config.toml
num_key_value_heads = 3
hidden_act = "swiglu"
norm_place = "pre"
tie_word_embeddings = false
parallel_block = false
schedule = "wsd"
Each number is 50 + 15 x the weight over its row's rms, rounded and kept within 0 to 99. Layers, rows and columns count from 0. The size before them is the row's rms in percent of the matrix's.

# layer 3 MLP gate, 768x192, rms 0.183, rows 693-705, columns 0-191
105:57 60 36 46 27 64 67 48 26 34 35 56 59 51 24 68 33 30 45 47 43 38 37 60 49 49 48 70 77 42 74 36 59 30 43 62 55 36 52 47 41 55 60 42 49 45 44 36 80 09 69 40 30 38 69 52 61 58 58 20 31 57 41 47 61 74 69 71 41 49 33 33 55 34 33 44 52 45 42 72 20 23 69 72 47 50 37 52 63 63 59 45 38 45 52 73 63 18 37 37 45 27 56 43 60 29 40 42 60 44 37 74 36 35 68 57 56 95 50 52 66 33 33 53 42 64 54 66 65 36 61 54 55 68 30 45 41 72 53 33 45 32 54 59 70 67 59 38 69 49 47 74 19 34 59 53 62 39 57 58 23 57 53 76 52 60 47 68 35 36 69 42 17 46 62 43 72 52 47 46 31 66 70 76 68 59 60 50 81 31 47 52
092:64 77 52 55 63 40 44 61 51 51 49 51 43 43 32 70 58 76 46 29 46 35 54 54 56 37 40 12 44 36 38 51 62 57 52 87 36 55 42 45 25 42 57 31 51 62 70 40 43 66 44 52 57 55 54 44 65 90 44 32 35 63 31 54 65 44 57 52 38 57 41 53 50 62 55 45 49 63 45 30 48 64 41 74 42 47 56 56 22 65 68 10 61 26 25 50 51 28 57 48 63 38 34 18 56 65 49 53 32 38 60 53 74 45 58 18 35 25 44 36 48 22 39 47 68 67 53 42 45 38 74 50 63 57 32 62 42 46 52 56 50 72 36 50 42 53 80 35 38 64 42 41 54 99 33 47 31 44 57 56 59 66 57 45 62 46 63 19 56 51 56 27 52 58 44 59 48 78 47 76 28 67 38 33 09 33 79 48 35 28 35 54
079:48 64 54 45 39 58 36 31 42 30 60 51 32 51 30 52 79 42 31 42 31 51 72 16 81 59 41 52 34 34 46 59 57 43 62 54 32 36 58 29 50 56 50 58 38 59 47 47 64 19 29 43 39 37 29 58 53 51 57 65 50 80 72 36 60 37 35 60 60 59 56 65 45 48 45 53 47 79 46 65 45 51 37 62 48 65 55 60 61 65 53 51 51 73 47 57 31 35 57 36 59 46 53 42 73 52 54 39 53 71 64 48 60 63 76 54 28 22 44 44 26 40 37 60 46 45 49 11 30 10 52 55 85 60 27 78 57 77 37 68 61 93 40 55 53 80 22 46 46 47 47 47 53 46 26 69 60 54 53 69 52 54 49 68 58 42 64 46 64 59 44 79 55 48 70 73 40 44 40 27 11 86 54 52 69 55 39 66 39 47 27 43
110:58 83 37 78 57 23 36 67 66 46 61 62 45 67 52 76 35 57 32 32 62 27 63 41 55 27 65 65 73 54 53 48 58 75 51 42 73 21 42 08 48 64 37 38 55 53 37 43 31 44 30 34 58 54 70 54 36 51 48 58 75 62 34 36 40 32 59 47 55 50 50 62 54 49 44 66 35 67 54 67 65 25 37 37 60 31 53 53 42 68 53 69 71 59 53 36 51 59 58 47 46 42 39 58 58 59 66 29 35 21 60 58 62 68 58 42 41 54 63 41 28 40 28 61 46 56 66 16 49 23 59 61 45 53 40 28 53 46 10 71 42 36 62 34 72 63 43 60 32 54 52 56 32 47 80 56 66 66 27 27 41 55 52 39 57 69 50 33 58 87 64 43 40 33 49 50 37 59 75 71 45 65 63 39 29 94 33 42 52 48 49 36
095:67 77 23 24 46 58 48 52 40 35 48 22 42 90 61 63 58 50 66 54 38 98 55 33 47 60 66 41 36 47 35 38 36 41 29 50 41 53 44 51 43 47 51 43 47 59 24 53 56 37 30 74 55 37 68 39 42 53 49 54 71 50 34 47 54 50 58 63 49 76 66 32 54 14 68 34 48 24 68 49 54 19 59 71 36 46 57 74 30 23 51 62 51 43 60 51 52 48 49 37 79 38 69 34 30 67 36 59 37 29 60 66 63 51 47 27 56 57 47 71 50 75 54 57 74 42 63 50 55 23 36 20 40 49 28 63 59 51 38 37 27 72 73 30 41 48 68 42 64 39 43 56 36 45 58 50 14 59 61 63 46 39 37 20 67 47 46 44 55 47 46 23 43 21 33 73 45 44 43 40 56 36 54 51 43 60 52 21 32 55 81 48
109:71 33 40 21 23 45 43 32 56 54 51 46 44 41 50 38 32 45 44 84 46 50 63 44 36 56 27 24 65 53 67 28 65 65 59 51 58 61 46 46 56 45 58 34 52 50 65 66 33 70 51 29 60 54 47 22 44 41 70 73 52 71 40 74 36 40 24 40 79 44 42 30 54 13 61 66 60 54 52 74 68 66 47 46 37 56 38 47 26 49 29 19 50 39 73 57 69 99 40 85 27 39 45 57 53 42 66 59 33 36 84 41 27 66 24 54 46 19 49 68 56 42 39 60 39 44 53 22 56 79 28 53 30 64 37 48 50 41 64 64 47 46 64 42 81 52 62 51 72 59 49 53 54 43 43 41 53 54 52 28 51 40 64 62 47 39 72 55 58 50 44 73 30 38 65 39 73 61 65 40 49 34 49 29 44 38 30 47 62 62 54 40
124:55 75 54 40 89 42 61 14 58 45 46 46 45 49 77 84 36 51 45 43 75 41 71 51 34 42 42 46 51 51 75 50 34 66 74 84 62 46 53 56 45 37 74 44 33 47 76 42 51 48 42 54 30 56 19 60 55 50 30 69 54 81 35 74 57 30 61 36 69 30 58 52 65 65 57 58 25 44 48 40 49 71 40 31 84 51 28 57 57 47 41 17 45 24 52 50 65 58 45 45 46 54 50 49 48 29 58 59 10 70 42 67 56 27 56 57 38 79 46 54 64 46 54 72 40 71 36 40 58 63 61 37 35 42 65 61 42 45 74 32 65 62 49 56 49 46 26 79 33 45 74 37 37 33 43 34 37 60 33 41 42 25 29 58 52 43 61 40 62 51 33 63 34 53 47 43 58 30 75 59 58 49 39 47 72 55 43 41 85 54 32 46
105:61 65 41 48 55 53 69 22 71 29 17 75 27 58 40 66 42 59 46 44 49 50 52 53 42 52 57 48 40 53 23 10 64 52 46 68 52 35 47 34 62 39 50 41 58 77 65 29 61 51 88 37 57 27 55 77 54 63 48 47 37 36 61 42 73 64 27 24 36 39 33 52 52 40 42 38 40 56 34 67 53 35 56 47 66 45 70 57 58 43 59 52 45 69 55 37 44 72 57 51 26 41 33 36 38 71 29 60 28 82 39 56 41 47 39 73 46 55 55 43 39 40 54 09 48 33 28 75 44 58 79 63 65 34 32 33 74 35 56 41 71 53 44 58 49 56 50 25 41 55 75 45 54 71 48 46 66 53 49 73 40 40 58 58 81 32 68 59 59 51 54 47 56 41 45 44 42 47 28 31 48 54 48 73 05 67 27 65 59 73 53 80
100:44 64 53 57 43 68 58 30 74 49 55 60 65 25 72 57 21 43 62 53 31 63 55 74 69 72 40 62 35 38 43 35 76 38 70 40 42 50 44 54 48 34 77 35 46 56 66 47 70 44 61 74 43 54 31 58 42 41 45 39 42 46 50 49 57 27 52 57 32 40 52 57 43 69 65 59 42 39 58 53 68 45 56 41 44 48 28 46 44 40 95 13 35 61 59 51 51 84 55 47 68 68 51 66 50 44 11 46 45 86 66 40 60 51 73 78 31 56 35 41 50 68 34 55 46 31 51 54 85 33 40 52 56 73 41 63 71 47 37 46 63 33 38 80 43 46 60 74 37 31 50 74 55 57 65 40 55 62 37 46 54 60 79 85 57 59 85 62 52 47 19 66 44 31 37 70 51 57 60 38 36 64 49 31 68 40 51 39 53 53 21 60
094:31 62 54 49 49 77 81 58 61 49 49 51 45 26 47 44 50 25 67 43 70 65 61 55 38 41 51 34 61 48 67 41 52 55 66 62 39 38 77 46 43 58 25 52 55 49 45 49 14 26 43 33 52 65 57 44 25 59 32 37 42 75 51 46 40 38 69 53 54 44 55 28 55 48 33 73 47 43 35 66 61 72 54 48 28 48 26 84 16 85 48 43 42 28 35 44 57 60 36 62 63 42 60 55 36 74 54 54 68 53 37 30 41 88 52 64 14 49 47 44 50 41 48 61 69 54 74 48 68 51 56 29 46 58 69 54 45 76 26 42 63 17 52 51 38 38 53 63 22 23 48 41 19 58 45 55 43 75 67 48 64 27 37 40 54 47 53 49 53 46 22 59 80 25 31 44 43 63 58 63 27 54 69 35 43 55 28 45 23 34 56 33
085:71 62 32 51 41 74 37 29 96 34 57 42 57 55 55 45 58 38 60 37 31 63 53 39 51 68 66 79 45 44 45 33 42 27 44 52 46 48 78 46 65 40 58 54 66 16 31 41 54 65 52 33 40 56 58 63 38 59 38 37 36 64 64 57 30 46 53 15 36 37 27 41 39 81 43 64 37 57 56 56 57 59 65 51 26 61 70 68 55 45 60 65 39 50 46 70 57 16 42 59 50 36 66 34 42 44 76 44 50 39 42 51 40 69 39 49 45 56 45 46 59 28 43 49 49 55 27 72 59 44 62 36 73 41 39 69 44 43 54 70 32 47 43 33 55 59 50 33 41 39 58 31 57 76 27 21 66 42 21 51 40 40 39 43 45 25 33 16 70 46 33 64 39 46 76 31 19 63 56 53 72 29 51 34 49 84 64 30 81 61 74 57
110:42 41 50 46 49 57 59 53 65 41 72 63 53 72 58 59 31 43 29 36 64 43 31 44 56 64 16 50 55 10 72 37 62 77 50 48 57 46 54 41 41 21 79 44 50 56 29 90 57 57 47 42 56 51 78 66 44 60 41 44 68 43 44 18 42 80 59 64 45 35 67 56 42 70 41 55 64 67 48 55 35 43 65 34 50 62 48 40 52 63 42 35 43 59 72 37 38 52 77 57 46 13 56 59 42 58 44 56 76 74 44 54 52 43 59 57 54 45 44 31 37 49 52 48 26 45 43 36 38 39 58 39 54 56 37 51 72 60 84 64 55 59 60 36 60 87 57 09 51 47 62 40 59 53 39 64 44 48 42 46 52 16 64 62 57 31 53 54 60 29 46 71 86 72 32 86 77 68 36 63 57 33 26 52 35 53 45 56 43 22 40 29
098:48 34 74 49 79 69 45 59 47 60 41 59 22 63 23 43 50 42 61 80 78 33 48 57 47 67 47 59 64 52 44 38 60 21 31 31 42 68 70 55 55 34 24 71 39 38 55 51 51 48 54 52 46 49 44 28 37 56 69 59 28 28 21 11 53 73 51 49 66 48 52 36 46 33 64 34 48 58 54 48 57 31 58 71 63 61 40 56 65 22 64 82 41 49 45 45 62 38 61 63 32 53 51 46 54 51 34 75 31 20 63 59 56 48 38 61 52 41 24 70 42 45 61 59 48 59 40 38 43 61 23 50 48 78 21 48 57 57 45 63 69 60 11 59 32 42 59 35 53 78 58 45 60 41 52 37 51 22 65 43 58 63 37 57 34 52 65 60 52 66 48 63 91 50 19 46 47 37 55 62 72 18 53 73 56 48 64 53 35 65 17 64
# layer 3 MLP up, 768x192, rms 0.172, rows 693-704, columns 0-191
105:38 17 33 67 65 34 48 56 34 69 49 86 46 44 49 64 57 74 48 72 78 41 65 63 57 42 36 44 29 58 12 38 38 62 52 51 47 31 60 62 71 46 35 69 48 36 35 50 46 59 25 43 53 57 58 55 37 35 63 82 47 38 43 21 58 32 70 36 23 60 47 47 40 52 64 23 42 24 55 68 58 37 38 40 52 67 65 66 68 33 39 32 34 68 67 43 93 44 54 67 58 57 48 57 60 30 38 54 54 51 58 45 49 51 09 40 29 26 47 80 34 75 53 46 41 29 61 42 53 55 50 47 64 56 25 63 43 62 43 62 32 40 37 51 42 57 62 56 72 44 48 54 46 66 48 46 63 26 17 70 49 50 51 65 60 48 45 32 64 74 54 26 37 39 51 56 45 34 57 62 33 76 67 18 56 75 69 68 51 58 39 56
080:69 28 42 46 56 41 62 56 40 22 48 55 47 50 55 38 38 23 26 59 56 49 39 31 58 60 74 79 59 55 51 62 48 48 32 23 62 47 34 64 68 67 51 63 23 35 45 44 45 47 49 50 63 42 65 45 35 28 53 69 70 33 70 39 23 47 36 56 20 47 34 59 47 54 61 65 55 62 45 30 25 34 80 49 74 59 61 46 52 51 37 57 33 60 82 48 28 65 39 41 45 58 67 79 41 26 55 35 72 62 37 61 41 40 52 89 52 88 53 72 55 75 44 68 33 40 65 58 41 60 36 41 36 53 59 31 26 61 37 40 57 36 64 64 43 45 29 54 63 58 59 57 56 34 60 65 56 66 55 26 22 30 52 48 38 33 38 66 58 55 45 85 66 45 50 21 57 29 66 23 85 25 46 61 73 58 51 68 54 47 38 42
081:42 46 52 65 29 63 46 75 42 72 52 63 66 16 44 68 44 30 72 47 40 41 42 33 38 46 48 72 50 46 59 49 48 76 66 46 57 64 65 46 43 35 51 41 53 43 39 49 72 64 72 57 78 51 66 46 30 40 46 46 38 44 67 58 56 37 75 52 43 41 44 53 41 32 51 39 33 57 51 75 63 39 58 47 68 39 41 32 53 82 43 39 46 55 61 37 54 39 57 52 50 24 39 67 15 71 40 86 61 31 40 76 49 19 38 58 40 55 53 71 50 74 45 48 64 67 53 57 35 58 47 38 31 43 47 63 42 36 62 00 51 43 60 63 45 33 49 57 35 65 86 73 41 68 66 59 24 41 69 54 61 56 50 69 74 58 32 33 45 53 21 39 22 64 19 50 38 53 78 49 67 75 79 67 31 65 52 45 46 62 39 39
108:50 49 38 28 49 45 54 51 42 76 41 26 60 25 22 31 26 55 32 58 63 69 48 63 42 64 69 75 42 63 68 30 78 65 91 63 31 11 49 80 40 46 42 46 56 24 75 52 45 59 54 66 51 37 40 36 42 52 40 39 39 45 36 55 25 46 35 58 44 41 37 38 69 44 48 46 49 54 52 59 13 61 66 30 29 45 45 28 43 40 78 48 64 44 58 77 47 50 35 67 52 63 62 35 34 70 49 72 47 53 30 47 70 28 59 66 56 37 33 48 35 53 61 43 37 44 27 21 62 62 38 42 71 35 48 30 30 76 67 39 36 57 47 51 58 56 21 46 71 26 41 65 31 52 41 38 54 45 50 80 49 64 30 60 35 26 35 46 72 29 63 37 67 71 52 66 50 54 35 77 59 59 47 58 55 62 61 64 65 56 32 55
096:34 56 81 83 44 48 62 45 54 74 53 76 48 37 50 63 65 33 74 92 31 54 58 21 83 55 78 48 28 45 55 53 24 28 54 38 79 42 80 49 51 69 54 49 37 43 43 23 71 49 50 61 47 60 57 45 38 50 36 29 64 66 35 53 51 51 50 65 59 55 46 53 23 48 56 44 49 59 74 44 57 37 47 54 62 42 46 51 42 39 29 51 45 73 39 56 47 39 53 45 67 23 44 37 29 59 14 38 29 43 68 44 34 75 32 36 59 60 56 46 51 50 64 32 62 63 50 24 45 43 66 67 81 38 35 61 65 39 34 34 44 59 38 41 59 29 50 44 76 35 36 82 56 42 54 55 47 45 60 41 54 26 44 23 41 49 56 43 41 56 62 54 40 37 56 40 51 35 83 34 74 79 73 39 86 35 32 48 34 69 53 57
106:60 57 49 14 60 56 51 36 55 31 58 48 58 50 84 62 72 62 51 62 63 44 54 70 31 37 31 63 37 37 49 32 18 41 35 54 57 57 75 43 68 65 46 51 38 44 46 61 43 58 44 54 51 26 44 51 63 37 59 37 59 39 50 32 53 54 68 66 53 61 49 69 49 38 37 60 82 66 53 64 55 51 47 34 21 65 73 47 56 53 48 44 42 33 22 54 39 68 45 64 49 64 11 56 53 56 45 65 43 51 71 29 41 60 39 40 60 54 66 73 73 61 39 51 62 50 38 49 42 60 55 46 59 32 26 18 62 50 58 42 31 48 49 48 54 40 45 56 54 63 49 53 41 72 43 49 25 23 55 26 76 66 11 22 67 32 09 91 69 27 38 51 67 58 52 76 40 66 41 17 72 61 61 26 56 63 81 53 49 43 67 56
114:56 71 66 64 45 75 60 31 59 45 30 72 57 36 55 58 41 53 47 33 46 50 25 49 27 65 60 41 47 59 49 66 46 66 49 51 46 40 29 21 44 58 62 52 75 39 62 47 71 66 75 39 46 45 61 56 25 27 77 59 28 43 35 64 53 46 61 55 45 33 53 39 36 66 34 44 28 66 64 45 45 68 22 44 48 59 65 36 30 39 65 47 37 52 33 34 66 50 44 79 75 34 49 62 41 63 52 39 56 45 57 42 59 47 48 58 79 62 52 16 55 70 62 70 69 51 78 68 62 66 32 44 50 44 58 25 55 57 38 57 60 88 46 56 49 83 65 71 44 52 60 54 49 71 43 46 70 57 21 49 45 61 58 46 92 52 67 28 43 40 51 64 45 33 81 80 19 17 48 33 62 48 48 71 33 51 24 68 63 67 38 41
108:47 69 35 49 51 14 40 82 73 62 31 64 34 36 58 43 47 61 49 66 48 77 57 71 67 50 50 42 71 46 63 71 34 73 54 31 64 47 55 38 47 59 43 55 42 60 63 78 72 54 37 56 55 66 98 64 56 34 42 64 47 72 48 57 63 50 13 44 57 63 46 68 51 59 21 30 47 42 68 63 57 38 55 50 43 65 75 25 57 37 43 57 68 45 35 35 26 31 86 67 63 67 55 65 49 45 53 55 64 34 55 39 48 65 50 31 32 28 51 41 69 18 30 62 39 61 58 47 43 62 46 53 41 67 38 50 55 42 47 39 65 35 43 43 34 39 39 54 36 21 51 25 35 48 75 57 50 53 60 31 69 40 48 57 54 55 71 86 51 55 29 39 28 45 60 49 36 56 69 40 53 42 34 24 41 52 67 69 99 55 54 57
100:37 79 28 53 57 63 58 38 84 73 58 63 60 44 62 41 32 28 41 34 48 40 31 43 66 42 48 27 46 62 11 13 70 70 74 46 61 47 28 57 53 43 45 62 62 41 48 37 35 45 44 52 46 67 42 60 54 34 68 37 48 72 86 71 82 50 46 56 33 34 60 67 37 49 61 68 39 29 41 70 48 65 65 51 49 56 45 37 46 59 41 22 38 58 37 47 56 85 38 57 31 55 54 58 51 63 32 64 50 65 53 41 39 25 65 80 21 56 66 50 60 52 52 39 29 60 72 56 42 51 57 49 51 59 35 69 70 51 54 24 68 44 45 58 69 30 42 67 28 28 69 14 80 59 48 41 56 50 43 93 65 53 68 65 55 47 58 60 41 38 51 67 42 48 42 67 61 57 54 55 40 57 40 59 39 37 58 46 34 57 07 59
094:50 63 47 45 65 41 71 62 61 49 33 41 72 48 64 50 52 63 62 24 70 60 75 33 67 59 31 58 40 59 70 07 43 55 57 48 67 32 47 66 46 60 62 48 62 51 53 43 41 58 51 44 35 36 59 81 50 32 58 47 83 55 60 55 52 41 19 47 33 60 55 40 74 32 23 61 69 48 34 41 31 72 61 57 39 29 23 41 31 71 60 87 48 52 43 67 57 18 21 55 59 26 78 47 65 61 57 46 58 49 62 43 68 50 60 48 57 48 55 28 59 74 66 70 39 45 68 43 69 37 54 43 37 41 60 46 42 48 52 41 62 45 55 18 41 34 47 50 56 69 61 75 38 45 38 53 56 18 57 71 19 36 41 58 33 56 52 06 57 48 35 30 86 61 28 47 64 36 46 65 37 39 33 37 44 65 52 32 27 65 48 41
086:45 64 57 28 56 44 46 45 65 72 45 40 67 14 69 36 78 52 64 42 72 61 25 52 65 59 60 57 28 45 69 24 57 80 55 44 40 67 49 13 43 57 54 61 40 52 68 52 78 61 24 39 54 66 50 51 42 66 47 42 36 56 42 63 35 70 68 57 46 38 53 48 49 48 67 66 46 81 90 48 40 65 43 23 29 54 48 48 77 28 73 70 37 67 44 69 59 34 35 48 54 27 45 66 56 19 59 43 52 62 54 45 52 56 65 30 48 61 67 13 79 49 54 58 49 51 39 37 56 74 53 75 53 45 57 27 68 47 59 48 66 40 51 15 59 61 44 46 45 38 28 51 65 61 61 69 51 68 17 72 71 57 53 57 46 31 46 57 59 70 40 52 43 60 43 79 82 56 34 39 62 32 46 60 53 62 50 35 81 39 46 47
098:53 51 62 54 48 36 58 68 43 33 66 10 29 40 59 53 60 44 58 53 67 36 33 23 60 54 46 63 64 17 30 43 68 25 74 74 63 65 54 60 45 57 27 37 51 49 59 44 44 58 64 26 32 40 34 35 40 31 41 44 31 62 55 43 17 33 45 51 38 63 19 50 39 53 49 58 38 43 41 41 18 39 39 59 32 63 61 51 60 38 58 57 48 77 32 52 49 16 60 64 49 55 59 66 80 61 48 26 37 63 57 28 55 47 73 54 54 57 13 60 61 43 62 31 52 57 34 56 45 74 35 80 42 60 76 29 38 62 49 35 83 14 46 32 47 52 66 58 26 33 45 49 60 60 62 47 60 52 64 11 46 54 62 33 51 42 44 40 30 41 33 15 62 57 30 53 55 57 52 47 25 65 61 40 73 43 38 59 29 60 52 54
# layer 3 MLP down (transposed), 768x192, rms 0.0413, rows 693-704, columns 0-191
103:54 46 45 61 31 48 39 63 82 22 52 67 49 41 53 46 36 50 71 49 79 45 65 52 51 51 38 41 66 50 28 53 37 67 77 59 32 25 37 36 44 46 52 49 62 68 65 51 26 55 47 60 56 34 46 42 42 83 69 52 57 50 28 36 78 62 58 49 39 53 36 36 42 48 63 34 43 57 35 67 65 29 17 65 48 81 47 65 47 56 94 33 45 72 44 28 72 25 34 64 85 56 54 61 32 39 58 57 43 61 70 61 68 60 55 67 42 45 57 40 51 73 67 59 38 61 28 50 43 38 75 48 47 59 66 36 72 16 38 29 64 63 18 42 56 68 40 18 71 42 58 56 78 50 31 53 38 83 23 31 57 34 48 52 72 49 46 45 63 63 38 62 68 32 30 49 62 41 58 71 60 55 58 51 60 67 41 62 53 58 50 56
096:44 41 49 32 64 48 55 28 54 65 41 48 45 52 32 50 49 39 93 74 78 49 56 52 50 52 51 46 53 61 35 37 55 21 30 36 53 51 66 57 56 77 47 77 38 69 55 46 60 40 53 32 78 57 38 38 30 62 69 49 61 50 56 52 33 38 39 42 49 39 62 59 42 57 43 28 44 73 38 38 42 44 50 24 37 52 41 56 31 35 52 74 51 35 88 56 79 38 80 43 46 48 68 84 36 68 42 55 82 66 57 55 30 58 60 65 56 60 64 59 57 38 36 59 50 45 68 32 46 68 70 11 55 49 45 44 29 37 51 30 31 37 51 74 70 64 34 28 45 32 58 16 50 32 45 46 32 65 60 67 60 48 51 52 15 49 76 24 68 21 50 47 34 21 60 48 30 53 34 39 41 42 40 73 57 59 32 40 50 36 49 24
075:62 38 57 37 53 26 50 14 40 52 34 54 30 53 65 54 51 28 77 57 57 31 58 24 49 63 30 58 28 30 37 46 51 21 45 34 36 37 32 48 28 60 56 35 46 43 59 75 46 42 28 30 74 43 31 74 43 61 55 35 37 60 43 52 54 59 52 44 67 52 54 17 78 62 55 35 38 34 67 60 38 51 54 27 51 77 29 67 23 36 49 64 33 46 37 40 51 49 54 58 44 36 63 37 43 41 49 36 39 70 46 50 48 45 55 52 14 50 41 50 73 31 53 50 38 24 39 63 40 47 57 60 76 61 37 51 65 65 55 66 46 68 48 72 41 52 43 61 19 75 48 55 55 38 46 17 36 53 81 43 58 45 41 47 09 36 53 47 27 43 62 85 65 66 71 48 52 57 46 33 17 46 35 66 53 44 47 58 56 42 13 81
107:45 58 38 62 73 52 51 22 69 27 25 66 51 69 18 31 59 56 78 54 54 31 47 54 47 45 29 59 56 49 28 65 43 71 50 56 53 44 37 67 58 37 48 27 37 55 65 60 60 71 50 44 48 48 33 40 63 63 38 62 55 46 21 58 88 17 55 57 25 54 59 60 64 63 50 36 42 53 74 65 25 69 48 50 29 36 58 99 41 61 55 36 51 44 49 68 38 40 34 39 36 35 33 58 61 44 52 47 66 65 45 34 53 55 77 62 63 29 78 21 22 62 78 72 55 56 54 43 42 45 61 54 64 72 45 53 51 67 44 58 50 37 43 42 53 29 40 51 40 38 55 34 41 52 39 49 45 79 46 63 53 60 35 48 67 29 52 77 38 29 26 62 57 70 44 56 64 30 55 65 61 55 76 83 65 62 39 41 52 75 32 31
100:36 58 62 42 85 78 44 58 54 45 29 44 81 38 61 59 46 60 34 42 17 84 51 47 75 55 44 70 62 49 51 35 23 51 46 20 49 26 67 19 51 60 38 65 44 79 33 55 54 45 43 43 36 34 72 45 48 53 59 39 56 53 51 29 39 49 55 76 54 68 34 43 67 34 44 59 32 35 48 45 52 59 84 50 38 46 35 64 44 43 48 43 61 77 45 78 40 29 57 46 33 37 27 50 76 20 67 50 39 49 55 33 26 37 49 97 63 33 49 59 41 47 78 66 38 57 30 59 26 55 52 30 58 42 45 42 33 30 39 34 68 47 45 54 60 63 79 69 51 52 48 49 72 32 77 53 52 49 56 42 52 60 22 55 45 21 25 70 49 46 61 53 38 54 45 70 54 41 37 47 45 33 52 55 31 42 42 47 19 56 46 72
104:78 52 49 41 23 45 57 44 53 51 75 33 42 32 49 41 34 47 59 52 51 66 44 38 69 40 46 31 43 70 87 62 47 82 70 52 46 28 41 32 41 44 56 30 34 46 24 37 50 28 61 77 32 70 47 60 72 51 51 37 48 24 46 49 43 46 41 70 51 43 93 65 36 55 25 61 47 40 40 64 74 70 50 65 61 62 81 30 45 67 39 26 44 42 56 38 33 45 71 43 36 41 37 35 51 58 49 45 82 59 58 29 52 45 28 53 52 47 27 31 83 46 49 40 53 62 71 48 61 29 48 65 64 32 33 36 67 82 51 46 56 61 87 47 59 42 42 55 58 54 70 42 64 58 44 55 68 54 69 79 55 64 57 62 40 78 63 45 38 61 47 48 72 34 68 44 36 53 81 51 61 76 59 34 60 76 35 56 77 51 55 39
104:32 81 64 36 59 48 61 71 47 41 57 48 66 66 62 41 57 62 41 41 59 42 58 53 62 36 57 73 40 71 60 46 69 61 58 31 74 37 41 59 47 64 59 60 73 60 30 66 43 32 50 46 71 73 54 69 31 29 52 44 57 72 17 58 51 29 67 69 39 49 26 59 37 40 35 23 41 37 55 36 39 50 67 64 51 73 57 34 18 47 14 48 25 51 54 80 55 75 48 46 53 70 76 83 41 14 47 67 75 33 52 61 53 60 27 21 37 58 34 62 45 51 26 33 49 51 45 44 25 57 44 45 47 30 54 44 54 52 86 29 51 51 71 41 64 57 71 42 56 46 78 29 34 58 66 52 32 58 52 52 34 55 30 41 34 49 42 31 73 55 54 61 55 53 50 51 26 42 59 59 56 60 31 42 12 60 57 56 45 40 58 78
105:54 48 55 65 57 41 37 31 51 43 43 35 60 66 32 58 39 42 45 75 57 35 91 45 23 60 77 46 80 58 56 54 73 65 57 41 68 36 27 63 47 69 37 67 74 54 42 40 39 20 46 91 39 19 81 35 45 49 55 65 55 48 35 58 63 40 52 61 65 81 27 71 69 34 37 42 78 48 47 39 42 48 51 57 55 57 44 33 50 49 62 49 19 47 48 40 49 49 68 45 43 54 38 56 29 44 65 45 40 50 53 23 76 35 36 56 63 62 41 67 70 60 64 28 38 46 49 43 37 29 35 42 52 48 22 36 56 37 70 36 67 46 54 47 27 45 57 65 46 31 70 63 19 45 68 62 55 57 47 76 42 61 27 54 51 32 48 37 63 16 56 51 32 48 53 69 67 59 66 37 51 64 63 35 64 45 65 41 46 31 12 15
104:60 71 60 63 54 46 49 57 52 58 57 34 60 72 46 48 21 42 58 40 39 81 72 42 53 69 39 82 75 25 54 37 45 55 60 58 29 26 49 54 39 27 47 37 48 45 46 38 74 55 59 50 51 61 47 42 38 69 56 25 69 42 53 67 27 31 26 26 59 45 78 42 65 62 54 60 50 18 50 67 62 59 52 54 53 40 24 43 49 54 43 40 53 58 66 45 52 73 39 27 83 63 50 51 58 46 20 18 62 52 49 33 57 18 87 34 35 74 30 65 37 75 48 55 49 34 65 57 60 37 40 49 44 48 44 58 42 58 45 45 41 20 60 55 28 68 38 81 12 55 45 66 42 64 44 60 63 38 85 67 45 37 62 69 14 47 61 44 72 68 42 60 54 57 52 44 48 80 41 60 50 56 43 52 75 38 62 71 52 53 51 31
097:38 67 62 56 61 41 69 74 48 26 50 72 30 56 42 72 41 49 46 39 58 25 36 26 63 44 50 75 52 42 59 36 50 74 33 40 27 54 67 34 48 61 45 34 54 53 67 43 60 52 56 75 53 76 38 53 51 30 37 76 46 56 51 49 66 45 54 56 43 70 55 49 49 68 17 43 55 54 62 57 30 33 40 24 27 42 53 19 47 66 46 55 23 56 62 38 43 29 12 55 36 22 35 25 28 38 72 62 35 35 41 52 79 36 44 65 55 33 51 52 53 60 54 37 12 42 38 27 26 54 35 62 71 72 80 55 69 27 62 59 66 50 46 56 52 59 53 71 26 57 70 66 69 26 31 56 56 47 26 63 60 55 26 58 59 55 42 33 42 13 70 41 48 63 53 43 50 44 43 55 51 39 49 64 37 47 10 38 37 53 53 47
086:49 28 48 48 72 51 18 86 66 34 71 19 35 24 24 51 62 57 43 58 43 47 37 41 57 54 49 20 40 29 73 54 45 71 53 53 26 43 58 40 43 59 19 50 72 35 55 71 56 32 55 44 67 66 61 51 74 39 45 71 44 58 64 38 47 42 17 62 70 61 67 56 50 33 56 61 50 50 37 37 53 64 67 43 58 52 58 39 45 25 35 63 54 55 36 86 60 61 56 39 50 27 54 49 24 17 74 58 49 48 49 52 14 44 39 59 90 15 66 55 72 54 43 47 58 67 47 50 48 74 53 64 54 63 72 38 61 61 38 50 79 55 35 57 40 63 37 50 46 39 54 69 53 38 31 48 70 55 58 53 58 32 51 53 45 64 49 43 37 57 57 55 53 50 22 79 50 63 35 63 67 51 81 65 60 62 89 34 36 59 55 62
105:38 53 84 74 37 43 50 62 46 59 17 60 35 59 80 52 49 47 59 80 40 68 57 71 42 59 52 50 23 42 50 52 44 33 57 67 13 57 53 40 54 50 25 44 35 43 53 44 36 71 53 26 44 50 31 34 51 59 51 68 32 81 57 48 40 58 38 48 53 77 31 47 58 51 76 42 41 54 63 49 66 81 57 62 27 70 65 36 74 66 39 41 56 51 48 42 52 18 37 75 56 54 52 34 64 37 49 38 33 85 50 43 42 75 57 61 16 72 37 57 49 27 50 37 55 59 30 55 39 34 45 64 58 46 46 45 43 59 65 72 64 23 64 34 53 72 59 64 42 31 44 34 63 68 69 37 63 60 40 53 36 50 55 68 37 59 24 38 21 54 47 30 65 55 37 31 45 28 70 69 44 53 79 87 42 43 37 62 77 44 45 35